Weights of a small GPT-style language model, trained from scratch on English Wikipedia: MLP 576 tanh GELU.
Each number is 128 + 24 x the weight over its row's rms, rounded and kept within 0 to 255. Layers, rows and columns count from 0. The size above them is the row's rms in percent of the matrix's.

# layer 4 MLP up, 576x192, rms 0.183, rows 464-480, columns 96-191
size [ 93 101 100 104 106  91  97 109  95  90 108  95 108  95  91 103 105]
[[113 114 122 130 119 103 117 137 141 115 139  98 142 125 125 146 115 155 131 162  94 155 111 138 107 100 159 110 178 126  94 131  66 144 141 121 166 179 102 121 123 132 122 142 170 113  72 133  98 146 160 132 106 123 129 136 116 157 127 135 156 155 117 149 112 108 110 135 124 129 102 150 111 108 123 109 170 139 117 113 107 121 145  92 124 114 133 125 125 102 117 147 119 135 109 137]
 [103 133 136 118  92 113 135 122 143 117 182 148 154  94 135 167 160 131 167 173 138 108 106 147 171 112 136 129 128 126 111 143  82 130 130 124 134 110  74 108 121  98  88 145 121 101  74 126 116 130  93 141 161 126 134  92  79 127 156 153 150 110 130 117 141 117 117 148 129 119 169 176 106  94 127  77 145 141 151 137 174 126 154 150 135 104 116 167 121 128 132 107 104  65  87  98]
 [145 114 200 108 122 155 110 141 140 142 132 125 167 140 138 138 140  94  96 146 166 128 154 138 136 127 126 104 109 101 125 129 145 126 102 125 128  95  77 162 139 125 138 138 145 134 154 133 134  82 112 179 121 121  83  77 114 137 147 149 121 116 134 123  91 187 149 110  56  86 118 137 146 125 111 134 107 110 110 158 141 206 106 114 123 138 147 121 144 103 147 163 148 132 131 151]
 [ 62 118 140 100 107 137 100 128 148 152 166 180 155 165 191 118 116 126 100 139 121 131 124 101 105 134 160 167 137 135  90 118  99 101 116 143 133 143 121 156 105 140 163 136 115 139 101 126 113 139  91 108 167  95 133 135 140  80  57 113 109  85 140 150 141 137  94 111 129 137 116 162 134 142 112 136 121 158  95 123 139 137 132 147 162 127 144  89 145 140 123 146  97 128 143 135]
 [122 120 130 158  74  87  95 138 107 173  99 136 140 177 170  87 108 128 134  64 164  92 108 128 104 119 152 144 112 128 123 100 169 103 147  85 102 105 127 117 124 150 173 137 120 101  93  94 189 154 111 131 180 130 104 121 124 161 100 128 132 140 111 139 120 124 138 146 153 102 119 119 151 156  97 145 129 123 121 130 155 158 126 106 124 128  81 106  87 116 109 152 137 147 113  92]
 [124 142 112 124 166 117 113 144 135 128  98 128 125  88 148 118 105 122 110 117 168  86 157  91 116 147 169 131 143 113  67 130 147 149 141 112 152 146 110 217 149 107 140 124 160 144 147 144 162 119 138 122 122 123 118 114 127  83 114 111 131 106 145 101 133 126  97 162 156 116 105  74 130  72 132 109 139 117 128 159 133 115 126 112 139 108 127 111 134 136 166 139 167 112 123  96]
 [104 152 116 107 152 157 144 121 112 143 161 123 106  91 140 147 100 169 102 101 108 171 164 105 104 128 112 147 170 144  92 153  96  86 159 120 149 157 126 109 140 179 151 124 115 102 167 123 136 122 135 110 118  96 131 118  94 135 147  87  89 158 103 104 131 154  67 145 126 131 137 132  82 112 134 145 142 141  97 104 108 130 133  98 147 135 145 126 117 100 109 171 158 117 141 123]
 [141 108 119 115 144 112 119  92 148 111 114 158 109 132 127 129 136 124 121 151 142 105 115  91 129 137 128 125 149 103 135 121 131  86 123 127 130  96  92 129 124 157 117 114 178 122 114 152 112 161 143  86 127 143 131  90 136 108 153 116 169  91 172  92 111 100  86  94 113 139 129 161 148  76 118 110 164 113 136 143 148 160 143 150 151 140 117 106 142 174 111 104 146 131 146 180]
 [156 116 104 140 100 186 114 150 122 129 115 122 155 140  90 122 129 114 118 148 130 102 134 113 177 147 135 112 125 112 100 122 152 126  78 128 163  85 147 146 147 119 131 117 134 120 174 127  97 118 141 138 103 139 105 138 133  78 139 153 141 130 117  90 111 131 165 115  92 151 162 163 137 126  99  78 137 123 133 122  97 130 175 163 150 111 117 113 125 114 133 184 132 148 114 136]
 [165 109  95 141  95 133 133 107 167 114 125 106 157 108 125 130 135 160 112 117 153 136 169 145  64 124 135 130 146  99 147  85 121 125  80  81 137 137 125 138 138 145 142 138 162 136 170  72 159 117 117 138 168 111 153 162 106 139 114 135 145 137  90 135  98 111 119 121 110  70 125 172 107 128 109 144 125 164 111 110 156 116 160 146 110 151 132 141 130 146  90 118 160 169 137 115]
 [ 63 152 134 115 136 145 126 143 115 129 105 105 133 160 143 127 148 148 127 131 160 164 113 137 162  52  75 121 129 172 111  90 123 124 105 145 116 125 128 143 129 112 114 153 133 123 144 123 141 136 165 130 149 123 161 127  89 124  80 117 142 120 151 133 141 140  88 140 115 110 169 133 149 139 110 125 152 112 103 122 142  61 104 156 119 104  99 157 110 171  85 105 130 126 150 121]
 [104 140 161 160 147 114 129 136  85  77 160 147 148 166 112 140 151 148  88 105 134 106 170 137 125  90  95 114 132 138 139 127 143 106 107 114 162 136 117 119 136 112 141  78  92 109 139 172  81 123 103 126 148  97 165 135 146 137 124 110  94 143 122 123 119 164 155 120 146 106 154 140 164 143 122 173 128 163  91 171 123 137 136 125  93  98 127 108 135 109 147 120 137 122 146  97]
 [129 133  91 168 155 113 149  89 137 163 140 106 136  88 158 149 133 145 120 155 133 119 126 103 109 133 139 134 146 165 162  99 124  92 148  95 133 125 144 163 126 149 137 111 118 148 122 138 138 126 130 132 151  95 158 110 107 132 121 151  96 132 156 154 175 128 105 101 170 144 104 124 128 132 129 144 132 103 128 142 117 128 112 158 101 120 156  98 129 120 170 121 158 125 148  90]
 [130  93 156 113 109 149 109  98 148 150 110 138  57 127 174  85 164 112  98 113 114  67 116 146 151 108 150 115 148 150 116 139 135 170 130 117 112 133 121 119 154 101 104 103 140 111 170  98 126 149  80  82 149 136 182 111 152  70  83 138 118 119  99 133 133 117 140 121  83 128 129 158 134 134 138 129 107 160 128 139 128 128 121 138 116 152  91  98 121 115 148 120 110 128 104 119]
 [113  98  85 133 130 109 159 124 131 191 132 149 100 103 130 106 127 109 137 152 143  96 125 111 124 132 124 131 106 113 155 105 123  89 151 136 127 138 122  73  96 128  93  93 130 116 143 137 154 139 117 138 142 162 161 135 139 143 125 170 139 132 108 112 137 123 117 110 130  87 133 110 120 146  83 154 188 150 131 129 174 104 129 106 172 143 128 142 148 158 113 120 141 138 157  89]
 [117 159 151 118 120 151 130 120  83 129 116  89 165 120 111 144 130 100  95 103  77 144 124 144 143 147 157 132 102 152 105 120 128 100  81 102  81 137 112 112 146 131 132 101 121 112 138 115 142 127 120 101 155 131 111 128 105 126 154 112 129 142 104 139 101  96 156 120 118 179  75 121 135  83 127 105  88 125  92 101 122 112 162  88 165 169 126  94 139 138 136  91 145 180 119  94]
 [181 145 127 148 127 101 123 125 117 154 138 135 124 128 154 103 109 135 106  96 174 111  97 150 136 132 177  83 118 151 128 136 159 141 100 130 172  91 142  98 115 100 150 132 154 105 193 138 120 112 118 144  93 123 150 174 119 115 120 168 102 148 111 129 176 144  90 143  62 119 138  99 139 156  97 182 120 145 142 147 119  91 122 147 127 130 104 121 142 132  97 133 135 112 107 135]]
# layer 4 MLP down (transposed), 576x192, rms 0.187, rows 464-479, columns 96-191
size [ 94 104  99 105 104  87  99 102  99  95 112  99 107  96  99  94]
[[ 99 156 161 121 160 126 144 116 142 153 136 134 129 136 136 113 113 108 109 122 151 149 115 108 123  62 104 120 142 114 158 151 131 115 134 110 105 119 146  90 118 160  91 113  96 110 127 136 114 180 116 131 133  65 114 107 172  96 151 124 131 110 143 133 156  93 129  90 102 181 160 140 109  86 181 120 126 132 163 133 166 166 157 129 126 142  99 148 140 136 164 134 143 140  98 109]
 [141 180 130 141 123 110 109 143 122 129 103 155 137 108 149 150  96 116 132 186 150 123 146 104 134 125 156 153 146  74  92 152 113 133  96 141  93 148 153 117 135 131 130 126 126 119 119 138 139 174  90 105 123 105 116 122 142 139 126 118 125  94 132 126 163 154  90 124 116 120  84 116  57 120 132 148 134 105 123 150  92 145 147 133 134 160 143 124  72 154 118 170 135 116  77 132]
 [115 140 181 105 110 153 119 116 151 115 122 115 163 127 119 119 119 126 115 191 161  91 166 132 102 149 165 125 117 135 107 158 138 106 127  87 126 126 145 148 180 112 178 104 105 122 116 146 148  81 140 155 129 133 146 154 133 114  77 137 169 133 130 138 141 123  98 173 139 122 157 168 130 109 120 134 134  78 158 149 144  97 136 132 114 103 140 129 163 112 149 137 133 117 114 136]
 [139 114 145 137 151 118 154 145 121 111 156 123  77 112  98  98 111  99 132 100 115 126 112 116 139 132 148 156 147 107 105  71 134  86 101 130 155 140 121 125 140 144 153 126 138 109 134 111 140 112 137 128 135  85 124 110  90 118  98  99 124 130 102 131  97  49 142 174 140 176 119 117 150 153 117  91 133 104  85 129 143 139 103 115  82 145 107 113 188 142 112 119 167 146 131 112]
 [146 127 153 107 123 113 111 111  93 162  99 158 105 145 141 134 118 123 138 129 119 116 114 102  99 124 139  99 156 128 130 140 132 134 131 106 152 158 181 162 122 113 136 141  91 124 118  76 104  87 173 159  67 156 171 169 134 139 156 165 101 130 111 168 134 146 123 122 129 124 125 189 128 140 106 133 168 101  84 107 104 137 147 136 144 143  94  93 119 138 124 122 115 144 144 124]
 [117 106 144 116 127 125 120 125  66 140 157 111  91 144 144 120 124 108 121 136 112 125 150 116 199 105 104  81 118 106 135 143 123 142 131 130  95 124 141 116 141  88 135 139  74 101 100  88 104 146 151 116  94 149  95 122 128 104 158 113 132 137 122 154 140 124 127 113 134 157 172 194 112  98 140 132 187 148 121  97 119 111 106 147 135 149 140 163 131 113  92 149 113 157 140 163]
 [112 109 136 191 145  92 109 121 176 186 140 108  71 115  88 150 119 128 102 160 123  96 108 117 101 142  87 151 132 186 120 137  93  78  94 150 119 162 118  97 170 141 141 133  90 130  88 154 112 122 126 127 174 131 110 136 117 194 114  84 135 118 119 149 124 126 106 154 135 104 137 103 156 108 147 143 140 138  97 139 117 144 150 125 155 112  94  87 195 131 114 138 136 115 106 134]
 [111 148 188 138 139 106 122 131 155 118 126 133  97  77 141 173 109 144  79  95 111 154 158 105 110 144  95 127 117 130 115 139 127 138 108 101 155 147 143 120 106 144 110 133  90 157 105 140 125 116 141 114 127 101 140 134 106 137 159 147 162 112 115 185 142 117  78 111 104 137  96 120 149 123  97 124 112 182 140 118 122  98 127 132  93 114  99 132  94 133 152 126 159 141 107 123]
 [106 153 149 147 116 137 158 112 114 118  78 149 115  77 141 142 103 137 117 115 145 169 204 140 133 126 133 135 111 157 113 106 121 141 138  93  79 118 137 136 112 115  95 111 121 155 117 173 140 149 108 159 104  70 118 155 141 137  83 114 117 128 102 102 175 149  93 151 121 130 116 146 138 134 155 110 129 131 148 101 139 116 113 114 118  95 148 111 105 144 156  61 168 107 126 103]
 [110 113 108 140 120 156 121 132 140 125 108 143 103 130 104  86 128 111 162 169 176 108  98 161 159 152 131 110 119 149 136 111 153 103 165 164 120 104 153 138 135 151 151 119  72 128 115 100 162 165 141 111  89 106 149 155 102 124 107 172 130 136 108  98 109  80 127 105 134 111 107 119 119 123  97  85 158  91 158 125 131 141  98 173 126 122 120 107 119 151 181 155 135 130 123 127]
 [141 124 121 181 136 136 119 130 137 153 111 133 192 111  98 128  68 146 112  92  98 127 117 140 107 125 146 121 134 156 121 114 139 155 124 164 132 127 101 131 108 168 152 165 108 120 155 113  51 149 173 138 116 147 155 132 140 135 121 145 109 125  90 106 104 114  75 138 124 127 153 145 124 152 116 130 162 148 122  76 119  98 128 136 100 134 101 154 147 109  90  94 149 128 133 162]
 [115 132 133 116 112 107 120 107 134 160 126 153 137 123 154 109 142 187 109 141 109 121 151 180 129 145 176 159 148 122  79 109 127 151 100 124 146 145 102 179 102 120 120 145 177 111 150 121  83 139 128 135 118 114 113 161 108 138  98 142 173 161 160 153 170 105  92 173 134 120 115 149 159 152 166 144 138 134 109 135 157 150 134 123 102 135 122 112 142 112 131 145 124  99 159 126]
 [113 160 131 113 139 100  96 147 127 139  99 144 124 155 138 125 139 129 112 145 152 124 155 117 125 120 135  95 116 170 177  86 117 103 161 151 139  73 127 123 166 102 153 116 138 136 148 149 150 109 163 139 135  84 143 125 134  78 109 135  85 129 139 120 132  98 138 133 121 110 133 123 123  97 145 152 111 134 111 166 179 156 114  89 133 162 107 130 120 178 111 128 111 171 134 101]
 [103 132 127  89 101 142 115 111 138 102 111 159 115 128 113 162 102  82 138 116 165 102 173 117  97 121 147 135 123  74 128 109 152 107 122 160 180 136 135 112 196 169 141 143 112 142 138  87 116 120  98 105 145 136 129 139 162 151 130 165 139 126 162 117  94 146 141 136 103 170 153  94  83 101 143 115 135 123 180  87 138 114  88 126 100 140 189 141 106 119 110 127 134 122 171 118]
 [113 105 174 121 156 123 111 132 153 101 121 137 170 159 168 138 141 167 101 168 119 133 117 100 173 123  99  97 117 135 127  82 124 135 147 121  92 115 156 121 122 154 110 116 106  97 159 150 118 168 122 146 111 146 184 165 182 122 110 129 157 126 122  78 132 174 132 112 156 123 154 134 110 139 121 163 127 147 167 136 102 127 128 103 130 131 156 106 115 163 119 158  79 131  94 103]
 [135 124 101  84  81 152 130 134 135 138 163 142 109 135 123 138 115 142 153 105 132 113 105 147  94 115 133 105 123 127 131 130 128 111 144 128 131 121 111 115 141  96 146 131 185  80 122  95 120 130 184 104 118 128  83 128  97 127 154 124 124 118 172 134 156 141 144 129 154 164 129 104 119 144 160 119 115 127 100 117 126 104 125 110 154 128 129 101 191  89 168 134 145 102 119 102]]